{"vocab_size": 2048, "norm": "layernorm", "positions": "learned", "qk_norm": false, "attn_scale": 0.0884, "beta2": 0.95, "seq_len": 1024, "dataset": "wikipedia_en"}
Each number is 200 + 20 x the weight over its row's rms, rounded and kept within 0 to 999. Layers, rows and columns count from 0. The size before them is the row's rms in percent of the matrix's.

# q: layer 6 attention query, 256x256, rms 0.0532, rows 0-99, columns 32-63
# k: layer 6 attention key, 256x256, rms 0.0531, rows 0-99, columns 32-63
q0,103,209,204,199,209,197,203,215,183,236,178,184,203,191,214,186,191,179,181,175,224,191,156,191,193,188,146,210,153,244,179,214,176
k0,103,196,195,219,201,218,206,215,183,228,216,232,181,213,191,216,201,193,179,204,191,205,191,177,192,206,195,200,206,192,211,189,205
q1,090,163,188,188,181,203,209,171,220,188,206,172,174,245,231,146,194,212,231,215,199,190,210,250,201,183,223,210,220,182,242,202,214
k1,097,224,161,216,198,162,212,165,196,219,182,196,197,201,195,205,204,214,197,219,217,186,190,185,218,196,204,200,199,202,214,219,248
q2,103,240,219,185,192,219,204,229,191,223,169,195,177,227,166,200,205,192,229,169,195,203,182,180,219,216,219,204,197,186,190,207,199
k2,103,193,187,205,200,199,214,184,190,202,181,214,204,203,202,197,227,151,205,191,200,194,200,198,217,250,203,184,214,176,187,234,228
q3,099,224,181,172,204,173,225,224,190,175,214,189,192,234,165,227,222,221,204,216,209,215,191,199,208,217,218,208,214,227,152,208,206
k3,101,208,187,179,192,142,209,173,233,167,227,230,194,192,207,215,209,212,187,218,201,221,214,217,190,178,193,190,212,216,198,216,190
q4,092,218,189,182,215,231,168,179,208,200,186,192,187,189,177,212,226,195,214,193,191,172,172,185,195,225,192,180,182,167,180,185,221
k4,091,225,201,189,216,236,225,195,215,194,207,184,182,198,211,218,186,183,196,172,186,170,192,170,204,220,255,203,201,187,215,209,217
q5,088,177,229,189,205,253,197,212,221,231,236,224,186,214,193,187,190,190,199,184,210,205,174,195,211,220,208,225,172,192,199,198,227
k5,091,227,194,198,207,209,191,173,187,213,264,194,209,207,224,191,210,194,164,208,233,194,167,212,206,211,203,176,212,184,203,222,233
q6,103,195,183,173,203,178,207,175,205,204,235,223,194,210,224,218,214,212,187,209,168,232,198,197,201,175,191,179,214,194,199,187,232
k6,102,223,216,188,203,172,226,180,182,175,208,220,205,178,181,181,212,192,172,235,205,207,206,218,191,190,221,210,196,221,218,187,209
q7,097,195,190,180,168,245,182,191,178,231,200,223,214,233,196,153,201,194,188,196,210,212,237,182,186,212,249,202,220,213,206,235,220
k7,104,192,175,186,191,140,209,195,195,184,173,219,208,213,181,215,194,187,219,213,208,211,213,219,212,188,207,199,214,210,189,186,209
q8,122,201,195,195,182,175,198,216,208,170,205,202,225,193,204,225,211,208,181,206,202,209,222,210,212,297,181,172,219,222,200,248,185
k8,118,191,233,204,191,245,189,202,208,194,222,191,198,197,204,210,177,237,211,169,208,188,242,187,180,209,198,186,191,218,196,210,184
q9,105,180,207,191,221,157,194,170,189,206,174,185,138,217,209,190,222,212,220,174,207,198,165,200,205,183,205,212,190,209,218,210,188
k9,106,189,197,196,179,163,214,173,217,210,191,231,192,188,205,214,213,171,224,215,197,231,159,181,229,203,188,215,178,186,220,197,201
q10,101,208,202,221,235,225,160,245,217,196,229,190,189,204,202,218,210,193,185,185,238,247,191,200,199,183,211,219,195,174,162,184,195
k10,103,210,177,213,193,147,202,236,209,191,201,228,208,182,201,216,234,194,186,225,195,212,199,173,202,207,203,188,171,195,184,204,209
q11,108,228,184,184,196,189,215,194,236,164,216,218,210,207,205,199,203,217,192,176,173,225,190,197,182,184,191,182,225,181,186,270,219
k11,112,184,237,193,204,220,192,210,188,204,195,225,203,188,194,186,188,215,196,184,194,175,190,203,177,186,219,202,184,206,196,206,201
q12,103,189,200,197,198,182,164,214,207,234,195,199,204,183,216,191,191,203,217,180,234,189,181,218,213,153,194,229,208,183,220,236,189
k12,113,204,187,185,189,165,191,209,221,189,207,201,191,208,204,193,226,197,221,236,197,211,212,195,230,212,195,216,205,196,213,200,219
q13,092,193,210,173,216,210,255,206,206,202,211,197,174,202,184,192,201,189,211,195,221,246,209,204,130,172,193,202,195,197,183,214,182
k13,091,216,172,197,229,199,197,195,193,236,205,207,172,209,202,205,195,180,193,190,252,208,182,208,200,216,208,200,187,166,215,218,238
q14,098,231,265,192,209,197,209,182,145,208,228,220,227,189,177,190,186,202,211,183,195,173,244,211,226,177,200,203,194,209,200,176,180
k14,097,192,237,187,205,250,196,197,190,193,223,191,197,209,186,183,199,200,222,173,213,184,196,212,209,201,168,204,187,200,183,185,191
q15,091,203,225,179,218,188,182,188,204,183,212,195,216,234,167,211,168,219,199,192,229,199,267,219,186,204,217,202,173,189,230,197,185
k15,097,205,202,189,216,178,173,184,185,168,178,199,205,196,200,199,209,217,193,205,205,215,227,199,214,214,202,198,191,182,211,174,221
q16,096,180,251,172,209,204,205,189,217,220,217,233,181,192,236,225,236,196,197,182,219,222,193,222,183,200,175,190,184,188,179,195,198
k16,095,200,230,183,179,204,192,213,205,195,211,215,162,178,216,180,233,172,210,220,198,188,203,224,196,187,202,207,191,212,179,192,218
q17,115,182,208,207,180,226,174,215,205,231,178,183,183,217,205,198,177,212,217,185,214,176,201,228,201,158,193,196,174,196,191,175,145
k17,113,184,184,176,212,203,191,211,214,194,197,183,204,191,212,214,192,204,222,180,196,198,194,198,180,212,184,206,198,183,176,219,193
q18,101,210,229,206,205,218,182,197,203,163,182,232,219,179,218,196,215,196,216,195,192,195,220,204,211,155,227,184,176,185,177,160,221
k18,100,211,212,185,214,235,213,214,198,168,174,161,239,210,230,169,209,179,221,194,204,191,203,223,186,217,216,200,220,227,201,195,183
q19,093,207,230,196,217,204,210,205,194,196,218,220,198,172,209,184,211,202,225,208,196,221,190,233,220,161,195,207,212,171,193,172,179
k19,093,215,199,188,236,203,195,223,193,215,193,213,202,195,225,217,215,158,198,208,214,218,180,196,216,193,189,178,202,179,185,184,199
q20,108,185,183,217,216,208,204,212,181,194,200,213,231,178,197,183,182,200,180,203,195,196,238,202,190,213,196,215,203,198,201,201,200
k20,107,224,164,222,212,200,210,168,196,223,211,214,238,199,183,239,182,186,201,201,202,223,219,200,206,199,211,194,178,197,175,154,190
q21,093,197,222,200,201,181,202,205,203,195,192,192,228,187,202,218,207,189,202,214,193,219,226,189,176,204,192,197,212,239,189,159,169
k21,094,200,192,190,207,202,195,223,213,182,215,202,200,189,215,219,196,203,220,181,201,213,243,214,208,204,166,203,209,203,190,165,196
q22,089,207,213,213,203,186,205,173,203,201,187,179,219,194,218,193,225,212,201,212,243,182,234,205,192,218,199,190,171,192,210,217,191
k22,090,172,223,217,206,211,179,205,222,199,198,196,204,198,204,199,191,235,248,178,208,191,197,170,199,200,197,201,175,205,209,194,176
q23,093,178,186,209,202,190,187,201,199,220,248,215,186,191,191,208,177,224,169,225,208,210,206,201,197,201,161,193,222,190,212,203,209
k23,100,274,200,200,201,186,224,193,176,183,226,171,214,183,217,208,171,210,222,230,202,193,220,184,211,181,192,218,166,185,191,204,190
q24,097,186,197,226,176,207,206,206,224,225,169,222,151,205,218,185,231,192,227,198,191,215,185,175,167,206,204,207,192,214,201,230,174
k24,095,206,164,198,185,189,227,173,195,224,141,227,169,191,202,208,203,214,200,199,227,185,185,166,202,243,178,211,176,216,214,245,199
q25,110,185,187,182,200,203,164,217,200,221,198,184,210,191,219,185,170,186,212,204,223,233,225,211,205,184,195,209,187,165,190,211,206
k25,119,193,180,206,192,133,199,215,189,199,217,194,213,220,180,201,226,181,203,207,204,216,216,202,204,215,211,202,223,205,188,185,218
q26,096,165,218,180,208,188,207,175,188,257,200,197,149,206,207,187,190,211,209,189,240,183,190,235,197,237,206,177,158,217,205,214,183
k26,106,204,187,193,190,167,189,173,202,234,194,207,178,149,190,199,194,204,193,189,227,196,223,198,211,223,187,198,189,193,204,221,213
q27,105,202,205,210,204,189,172,224,202,182,194,195,189,211,199,179,182,209,209,209,210,229,193,191,235,220,159,193,190,185,169,218,152
k27,102,217,184,175,204,195,198,207,219,195,217,201,161,181,217,209,202,220,207,207,167,194,203,172,218,220,183,181,197,171,183,203,190
q28,093,196,167,188,186,212,200,207,221,200,209,225,189,214,202,202,217,215,176,185,220,212,171,226,208,215,184,168,150,170,169,241,242
k28,093,217,208,202,179,202,226,199,183,203,233,185,197,179,207,196,216,192,197,194,212,175,202,200,182,168,219,204,177,196,173,224,208
q29,095,191,167,174,192,203,200,194,178,181,165,171,210,221,202,195,226,206,204,210,203,206,193,205,208,203,198,216,233,189,231,215,236
k29,098,188,188,214,194,144,222,187,236,201,164,197,217,199,169,225,208,206,196,198,197,217,184,178,215,174,231,208,205,182,229,187,213
q30,096,219,242,230,228,205,191,186,189,209,204,163,222,193,188,211,192,203,194,199,222,180,202,188,174,170,203,223,197,239,194,235,207
k30,094,214,238,199,201,185,176,199,216,195,184,200,213,190,176,198,200,203,221,204,180,179,243,218,178,211,197,233,177,198,182,192,203
q31,091,207,163,224,178,198,222,191,164,183,175,211,198,201,202,225,233,218,189,210,150,215,214,183,223,181,196,198,215,180,214,191,212
k31,095,172,205,206,195,210,194,200,205,189,184,178,207,196,202,196,208,204,167,189,176,206,218,215,195,176,189,223,178,195,197,204,189
q32,100,196,205,185,214,201,204,204,182,174,168,191,193,169,180,179,182,204,199,208,209,163,202,212,229,177,224,194,201,221,229,152,219
k32,097,197,232,207,180,217,183,234,175,200,171,204,194,173,180,168,206,199,185,236,171,210,207,213,193,172,195,223,223,209,229,170,196
q33,091,240,162,223,220,199,187,194,160,181,200,211,204,199,192,209,185,201,182,212,211,237,173,180,214,178,176,203,194,233,224,215,192
k33,093,186,222,199,169,200,196,218,216,190,199,203,191,210,186,190,218,193,182,206,186,178,203,215,200,210,207,226,195,236,212,176,183
q34,099,238,248,189,213,188,232,155,222,189,220,205,164,213,214,236,220,208,200,167,219,234,193,219,193,212,190,205,197,203,175,215,211
k34,096,203,252,195,208,216,201,222,208,178,205,231,191,174,206,165,217,193,192,211,176,195,183,202,179,204,183,233,207,213,195,191,195
q35,097,229,196,147,179,188,193,208,234,215,207,177,207,194,173,249,226,201,200,201,218,195,204,226,197,240,164,220,212,222,220,205,204
k35,096,203,202,217,192,185,214,216,195,188,199,205,215,202,213,195,228,194,190,248,191,206,229,207,193,203,215,193,208,241,209,183,200
q36,092,171,182,180,185,183,215,253,212,208,164,234,138,215,183,200,177,195,193,181,212,198,141,187,204,207,167,185,174,209,188,215,192
k36,093,190,166,223,195,192,208,200,238,206,200,212,173,180,229,202,195,208,186,212,194,196,164,173,208,188,181,184,205,197,226,239,215
q37,100,190,198,170,221,176,209,189,158,174,196,209,163,194,205,198,172,191,198,210,222,213,226,208,180,198,178,197,203,243,203,181,230
k37,100,204,182,215,228,171,165,192,193,197,194,192,201,199,200,243,182,185,188,220,193,227,190,211,217,186,188,200,235,200,201,193,193
q38,103,210,152,204,178,207,218,205,221,207,235,196,197,167,214,189,215,190,219,218,186,179,196,188,210,221,174,191,223,184,209,180,195
k38,103,206,177,189,211,225,219,216,195,209,206,186,191,196,214,198,188,213,204,209,204,168,196,184,202,181,218,219,195,217,190,197,183
q39,093,166,193,219,197,195,205,200,221,199,197,209,210,190,201,199,149,192,181,186,203,219,180,207,197,220,233,236,167,207,189,198,207
k39,092,210,205,186,197,212,177,203,174,200,230,203,209,194,194,221,173,200,188,210,214,203,172,224,200,223,223,229,200,205,210,185,187
q40,104,213,195,176,206,175,235,249,210,167,206,186,206,165,187,239,195,188,205,214,184,215,193,184,187,200,182,225,239,219,189,223,222
k40,103,209,201,197,183,191,189,212,243,215,209,189,181,161,191,169,210,213,199,229,203,201,215,214,201,200,217,210,205,207,165,196,218
q41,092,205,208,177,210,198,192,216,222,249,175,188,221,237,161,210,202,206,232,212,194,174,206,166,199,194,179,177,207,146,185,161,200
k41,092,231,181,196,221,201,210,194,184,224,177,206,226,202,185,216,201,181,212,220,205,222,224,192,238,202,193,196,224,159,211,182,190
q42,099,217,195,182,230,211,152,192,194,203,183,185,194,204,198,173,172,207,222,178,231,197,184,169,193,188,226,196,184,196,158,245,194
k42,105,219,195,167,240,213,194,195,190,209,227,218,209,213,209,204,201,206,211,226,193,180,198,181,211,212,226,199,208,192,191,201,174
q43,083,199,208,178,213,218,226,200,205,176,176,203,198,210,194,181,194,227,197,183,202,218,195,215,179,180,209,205,200,214,222,200,224
k43,091,198,185,183,223,188,195,166,198,200,195,210,204,224,186,200,208,210,166,207,245,224,182,209,206,209,205,186,217,178,220,217,248
q44,097,189,216,211,227,190,198,184,194,160,202,178,173,234,181,245,187,201,199,191,190,190,200,213,150,179,189,222,213,207,189,210,202
k44,101,211,215,201,215,154,215,173,200,204,203,209,197,202,200,208,197,197,212,192,269,208,212,210,192,199,185,209,194,169,227,224,203
q45,100,204,168,195,191,185,202,230,218,213,214,177,187,181,172,219,185,229,193,184,193,170,214,193,195,227,183,203,186,201,201,167,202
k45,102,201,157,187,208,149,209,189,205,221,196,200,181,179,182,218,197,190,198,189,219,205,190,188,229,216,215,203,189,192,208,216,201
q46,095,188,195,202,191,208,184,146,174,216,209,198,202,210,184,183,209,202,207,222,220,196,212,219,207,180,220,214,200,198,185,204,201
k46,096,223,211,186,208,207,181,166,190,178,228,170,198,213,175,182,214,222,208,201,197,196,226,214,188,217,210,184,196,198,192,199,202
q47,105,183,213,189,191,217,216,193,210,227,205,204,184,194,206,185,223,181,198,188,236,204,186,232,189,194,153,244,208,185,212,227,229
k47,107,236,211,202,180,166,223,198,192,220,213,188,206,189,181,185,261,174,206,240,201,184,205,230,202,197,190,212,205,204,190,192,210
q48,100,196,209,188,201,208,208,216,190,213,225,197,220,190,185,220,213,208,219,189,202,210,227,227,226,187,214,198,180,167,191,216,192
k48,108,200,183,200,179,165,225,193,225,193,194,198,195,189,223,191,243,186,202,220,212,211,239,215,208,212,214,213,189,174,180,209,206
q49,098,193,222,197,155,214,178,205,183,224,201,181,210,192,173,181,222,203,188,199,217,177,182,162,239,250,219,206,185,199,204,162,230
k49,101,230,188,199,186,205,224,195,221,198,196,171,209,186,191,194,192,203,227,210,181,182,199,177,238,217,205,212,223,188,205,187,198
q50,102,202,209,196,213,202,197,169,194,191,167,197,203,149,201,143,230,198,225,223,206,203,219,196,181,165,188,158,213,198,210,161,181
k50,106,189,225,189,187,250,201,207,193,221,178,194,176,160,195,165,197,183,236,176,210,180,203,197,184,183,199,196,175,206,194,196,190
q51,099,201,195,207,196,191,177,193,189,158,240,218,201,214,200,212,213,200,215,192,188,215,219,224,190,193,213,225,229,179,183,201,200
k51,102,202,236,190,214,241,208,192,194,187,239,197,184,207,175,185,207,209,205,180,184,188,207,208,177,185,191,204,189,225,185,189,184
q52,101,185,207,204,207,160,215,178,203,195,224,200,231,234,210,218,189,184,224,182,205,201,242,207,188,227,178,189,192,188,183,222,205
k52,101,207,194,206,193,162,204,197,185,157,201,207,219,212,211,239,195,209,215,183,199,203,229,167,184,220,185,181,187,220,210,205,172
q53,107,194,228,185,176,181,199,217,196,216,169,208,198,187,195,187,237,193,238,193,202,230,169,188,174,207,168,186,183,207,172,191,199
k53,109,179,223,173,202,221,232,212,205,214,179,216,194,178,208,167,203,180,231,174,197,193,230,179,182,186,195,194,202,194,181,186,197
q54,088,198,193,197,202,199,196,204,182,201,195,169,200,204,204,201,241,230,202,214,214,218,175,227,206,210,211,208,202,191,211,197,161
k54,095,202,180,197,199,151,199,190,241,190,167,202,191,173,200,220,217,220,196,228,242,212,220,172,208,224,202,190,185,198,204,212,201
q55,077,202,211,172,178,214,212,211,199,208,197,162,202,196,180,192,184,186,202,205,211,214,218,162,202,217,245,237,216,176,233,198,250
k55,092,203,171,198,215,176,210,184,190,181,198,190,211,223,211,220,219,180,203,245,227,209,226,196,215,223,209,196,209,177,208,201,227
q56,109,181,204,203,204,193,180,176,190,249,176,174,194,205,222,179,185,224,237,159,157,175,203,210,208,237,173,203,202,204,198,238,194
k56,107,182,166,216,188,177,202,182,200,199,207,186,191,208,203,188,187,211,208,191,207,211,186,178,216,249,196,183,208,193,177,219,190
q57,092,190,200,193,166,203,218,221,180,217,184,198,185,186,192,170,185,227,222,234,206,215,188,193,217,183,212,206,206,190,187,203,197
k57,094,191,181,160,198,192,181,180,225,224,205,189,192,190,176,201,209,211,217,207,217,217,187,199,232,209,189,201,196,170,180,208,200
q58,098,198,185,228,206,169,203,201,211,195,220,183,200,187,224,216,232,219,192,203,152,200,159,142,185,220,217,224,185,231,229,189,166
k58,099,186,199,213,217,223,192,183,211,171,206,202,199,211,231,246,178,204,204,191,198,201,161,178,180,214,234,192,177,175,216,195,171
q59,093,213,222,251,226,259,184,196,199,240,193,202,176,211,196,185,213,216,225,192,198,175,163,182,238,148,208,253,190,210,201,185,168
k59,090,210,192,224,204,232,198,198,191,213,203,242,195,220,201,198,228,185,207,203,195,189,170,219,189,183,185,244,205,198,204,199,169
q60,096,203,194,215,196,190,167,174,180,199,187,163,187,235,222,214,178,202,247,205,147,178,188,167,202,186,200,213,208,158,211,178,208
k60,096,224,202,181,187,173,220,197,187,201,190,177,176,236,184,183,212,175,209,197,168,171,225,183,198,197,195,218,210,168,219,188,183
q61,102,192,202,191,171,195,184,171,189,209,231,182,177,201,223,201,198,197,210,236,196,194,229,210,178,189,254,219,216,224,199,198,194
k61,105,205,162,210,193,174,173,182,201,193,197,196,203,198,220,222,211,207,197,238,204,208,206,210,190,198,198,216,209,232,171,198,216
q62,100,200,182,183,209,219,220,237,223,222,183,215,186,201,199,202,193,163,213,191,209,206,236,213,195,232,167,203,188,236,164,254,164
k62,101,207,178,225,181,204,197,191,193,220,232,206,194,216,219,223,197,197,240,178,169,215,223,185,199,175,205,173,201,216,156,215,207
q63,113,196,178,217,182,185,179,205,168,207,180,203,179,167,211,176,189,216,211,226,211,202,167,179,243,187,228,190,165,181,195,181,204
k63,116,212,206,185,187,186,179,178,205,194,196,195,196,180,193,197,219,203,214,237,185,197,201,188,217,224,218,205,198,209,217,199,188
q64,098,190,178,197,168,222,176,207,186,225,188,202,222,210,193,196,182,197,178,195,160,187,208,203,204,222,225,189,202,201,209,179,200
k64,100,191,161,177,180,189,196,226,203,192,180,210,200,210,195,204,204,222,216,199,191,220,203,202,214,223,203,186,219,203,214,193,203
q65,109,176,199,206,184,213,234,159,204,190,184,199,184,161,204,158,189,178,216,205,218,198,240,206,204,200,205,172,186,240,218,216,195
k65,111,187,190,198,191,225,196,197,200,221,221,173,177,180,214,183,181,210,210,181,212,184,203,208,195,211,187,187,181,222,208,216,177
q66,102,175,175,210,161,176,205,192,204,146,185,215,221,214,202,175,224,207,192,187,193,204,212,217,185,203,241,185,195,211,210,171,214
k66,107,169,221,202,195,224,214,192,207,196,184,195,218,194,201,205,200,202,187,147,207,182,175,225,169,186,211,212,194,236,212,210,185
q67,114,208,202,171,201,162,193,186,221,183,190,204,179,196,194,204,220,212,201,176,166,186,172,178,170,175,171,209,201,161,216,195,228
k67,117,187,232,180,201,234,207,203,207,198,211,216,194,205,199,185,189,196,189,186,188,196,180,199,198,168,227,221,207,208,230,177,208
q68,098,205,207,171,227,214,187,144,215,207,180,192,155,170,220,145,188,206,205,222,223,226,179,205,216,168,195,163,182,183,234,176,197
k68,097,222,210,206,186,205,183,180,171,205,216,189,177,174,190,159,222,198,203,232,210,184,194,184,198,174,210,187,178,201,212,198,209
q69,097,178,193,204,189,198,178,241,197,216,222,169,213,208,200,193,192,212,178,175,205,153,210,219,193,190,196,188,195,208,212,193,190
k69,101,184,178,227,202,191,216,198,194,195,212,203,211,214,218,231,201,203,194,173,224,205,201,227,205,172,202,201,201,200,205,206,201
q70,091,237,215,199,191,206,192,193,220,228,183,220,191,167,208,210,200,173,203,205,205,176,208,176,207,216,172,166,213,210,190,216,206
k70,102,198,212,192,201,246,197,217,179,215,198,201,196,209,185,196,170,210,204,191,169,187,213,189,190,196,180,208,223,211,188,191,192
q71,102,178,183,218,214,183,153,243,174,244,208,176,203,216,220,227,199,195,180,180,208,204,199,208,221,216,203,191,199,186,208,219,188
k71,106,198,176,220,191,139,189,231,201,198,234,215,212,209,214,236,218,196,214,221,216,224,203,188,221,223,181,179,214,200,193,210,187
q72,103,181,193,200,217,169,196,207,190,228,245,196,159,190,204,187,210,225,184,208,233,172,192,232,212,203,216,211,225,218,176,216,166
k72,107,206,199,195,205,180,196,202,214,202,218,203,173,180,221,193,171,219,222,238,219,206,201,203,222,205,190,207,173,193,163,195,206
q73,111,205,195,197,205,184,200,197,214,176,250,186,249,184,183,209,202,196,175,223,157,231,211,181,225,217,223,185,225,205,200,183,223
k73,109,198,184,209,189,169,194,211,196,166,217,210,206,200,181,215,206,194,183,209,187,230,198,207,196,202,210,194,204,232,205,195,209
q74,093,174,202,157,181,193,209,182,194,214,236,232,184,237,159,224,206,185,175,211,210,207,207,204,171,232,206,214,189,194,188,232,222
k74,092,191,186,174,221,182,207,177,210,215,208,198,189,217,202,221,175,208,179,214,196,208,168,197,199,203,210,192,202,166,211,198,246
q75,112,199,199,211,209,232,175,216,213,226,209,185,232,206,201,167,181,201,182,192,231,188,203,197,245,163,206,201,209,199,215,220,197
k75,116,196,173,225,194,168,174,230,194,204,223,189,217,209,194,202,209,184,218,219,187,204,172,196,239,206,192,203,213,191,182,200,210
q76,095,218,244,204,217,204,212,195,195,183,220,218,179,225,198,193,211,208,191,204,186,189,197,231,218,202,202,177,256,229,202,222,185
k76,097,201,216,174,216,219,202,163,183,186,203,203,173,225,229,194,207,172,208,222,180,212,204,212,225,207,192,177,192,203,191,195,230
q77,097,201,219,171,195,153,199,204,177,196,215,214,221,210,169,203,201,180,209,177,195,202,239,207,161,174,152,199,182,225,197,198,205
k77,099,189,188,199,213,181,203,204,202,174,172,213,213,214,203,213,214,171,192,179,226,203,190,190,210,201,191,182,201,223,194,183,197
q78,100,173,216,223,207,197,194,194,202,153,214,201,179,211,191,224,188,213,195,203,201,199,229,237,223,207,175,183,204,188,181,212,226
k78,100,214,210,222,209,165,220,188,209,201,209,184,189,196,213,174,198,236,177,208,176,194,211,175,189,194,194,189,195,200,215,218,212
q79,094,200,210,187,222,179,221,146,190,202,211,192,201,170,215,136,205,189,221,178,211,212,163,207,215,181,205,216,190,215,214,219,211
k79,093,157,238,209,210,248,191,185,178,198,225,207,197,199,167,191,218,182,192,221,207,199,158,197,204,196,201,199,215,221,193,194,200
q80,101,183,220,193,198,220,214,209,165,214,207,172,211,234,195,196,228,175,209,179,238,176,234,230,184,209,194,217,197,212,206,194,195
k80,103,196,170,212,206,162,208,200,214,206,216,200,206,226,200,217,223,179,223,202,231,208,206,219,208,212,192,192,212,187,204,209,206
q81,096,184,201,193,189,163,193,223,199,197,196,228,211,208,249,195,211,214,217,190,191,226,163,205,210,219,208,210,165,211,146,225,192
k81,094,174,198,193,185,192,177,218,207,194,187,231,216,184,216,207,205,198,194,202,186,223,183,186,198,206,213,220,210,229,162,181,205
q82,089,198,208,204,210,215,209,165,196,180,179,185,226,183,210,160,230,184,187,196,229,181,211,204,183,209,219,213,188,206,210,187,218
k82,090,221,167,202,200,169,188,175,212,206,215,217,192,204,208,226,206,218,193,235,229,196,197,175,214,225,217,189,192,217,238,204,229
q83,095,203,201,211,225,176,183,182,203,183,208,217,210,205,208,236,221,195,181,198,202,221,188,200,212,197,233,205,180,213,193,217,213
k83,097,183,227,174,217,223,175,195,204,162,232,224,204,205,204,215,198,183,197,223,184,239,170,198,190,197,190,208,210,202,197,212,197
q84,103,162,193,183,178,182,190,250,194,214,200,192,223,204,197,158,209,211,186,192,204,205,197,221,231,228,179,225,199,202,217,202,203
k84,110,187,199,200,190,164,209,192,216,194,192,197,205,210,211,206,212,192,212,220,191,235,214,195,220,204,201,211,211,190,188,180,222
q85,106,212,194,219,189,191,204,192,209,189,240,197,185,196,204,182,224,212,214,210,224,196,178,185,183,210,238,213,227,167,200,188,207
k85,108,214,243,173,229,243,201,188,214,211,208,184,170,177,213,173,217,191,192,188,210,167,200,213,171,196,210,230,168,199,184,182,183
q86,099,211,222,180,210,169,190,202,214,198,206,169,213,226,220,249,218,206,205,184,200,206,187,186,186,236,252,185,185,197,162,216,198
k86,105,188,221,191,222,176,168,215,207,182,227,220,225,211,229,237,178,202,194,190,208,225,198,185,204,217,221,170,228,213,198,183,173
q87,107,208,182,233,195,196,208,186,219,206,238,210,225,192,250,204,211,192,211,195,182,179,191,178,177,164,238,191,190,198,234,200,225
k87,110,220,179,223,200,210,187,204,205,213,185,239,212,187,225,201,200,215,190,206,203,184,185,184,202,201,210,200,194,216,216,205,212
q88,111,247,192,154,192,195,212,222,213,184,193,203,218,222,184,200,193,213,219,201,218,210,200,174,195,186,225,194,226,192,174,209,191
k88,108,205,201,178,194,213,195,211,224,237,195,229,198,186,186,161,208,218,197,202,194,179,204,195,203,197,218,188,196,209,220,207,202
q89,103,185,185,221,203,175,194,229,199,239,221,203,214,173,205,213,180,169,193,195,197,197,192,219,197,219,196,177,196,205,201,164,210
k89,101,196,171,224,211,162,194,219,184,208,186,195,223,198,214,231,193,167,183,191,182,246,222,207,187,224,200,210,227,212,179,186,208
q90,103,186,188,188,178,184,186,213,172,208,174,212,184,208,213,175,189,212,212,215,174,197,144,184,219,169,204,213,209,180,222,176,199
k90,109,213,170,195,191,174,217,187,184,195,177,227,208,213,219,186,204,187,208,266,169,209,210,172,222,184,208,213,217,184,214,200,213
q91,103,210,230,227,200,189,182,231,181,192,207,152,201,217,205,212,198,205,219,217,228,204,199,208,233,226,208,231,225,194,216,203,194
k91,112,215,181,205,204,168,190,186,214,176,201,190,204,216,210,232,219,209,212,227,200,218,213,190,208,233,184,191,205,196,189,215,203
q92,109,198,191,164,184,182,205,172,211,180,172,219,251,192,184,177,197,188,203,209,175,199,209,175,204,193,237,169,204,201,210,199,225
k92,110,169,188,183,191,207,190,195,189,187,188,183,203,201,188,207,199,184,204,193,185,186,231,177,210,193,236,166,229,184,209,217,233
q93,092,207,169,151,188,187,205,194,216,208,221,207,207,205,196,209,210,205,182,190,134,187,206,204,164,230,210,203,222,228,193,205,179
k93,091,188,190,201,198,201,211,164,199,184,225,209,193,203,210,212,169,213,187,202,198,226,192,206,191,198,270,194,204,227,195,194,208
q94,095,188,200,177,204,177,180,212,210,178,195,183,223,212,212,226,212,214,202,176,206,207,207,210,170,190,196,166,195,178,198,207,227
k94,091,203,202,171,202,144,202,201,220,192,216,189,211,203,216,223,200,169,180,183,237,197,210,164,233,203,203,180,204,187,231,205,246
q95,099,188,212,177,224,212,190,213,244,209,195,194,238,194,186,213,178,194,212,173,186,183,195,215,215,213,208,234,197,188,192,171,213
k95,100,226,222,220,181,215,210,197,173,207,239,190,229,193,166,178,200,204,205,174,167,168,229,206,186,178,204,192,217,192,183,194,201
q96,103,193,215,193,224,192,174,225,213,235,226,209,222,219,168,208,169,205,185,180,213,199,221,196,222,196,203,208,209,201,191,246,197
k96,110,198,177,206,223,151,204,195,199,185,220,193,211,217,215,222,186,202,203,214,203,231,213,211,222,214,197,190,218,186,185,216,216
q97,098,200,216,198,184,223,196,178,211,178,202,201,217,229,191,227,172,191,190,174,193,194,175,191,171,228,218,217,192,260,202,215,183
k97,100,184,199,187,196,225,214,180,200,194,227,214,196,243,206,221,159,202,212,192,216,200,180,177,180,229,202,222,198,199,231,203,207
q98,105,214,206,197,180,199,193,182,217,191,182,215,221,220,184,221,227,210,175,197,146,198,175,221,166,240,198,166,220,212,193,195,176
k98,116,193,236,188,201,229,203,203,187,207,181,204,191,191,208,184,181,204,189,168,191,189,186,215,175,214,202,196,184,221,201,188,196
q99,094,176,188,183,192,214,214,201,201,218,213,212,184,202,193,179,191,216,192,197,188,211,203,206,196,204,171,187,202,173,182,221,214
k99,101,211,175,216,197,148,196,199,207,203,226,202,173,195,214,202,198,190,190,234,204,202,206,212,215,205,215,188,209,175,190,215,223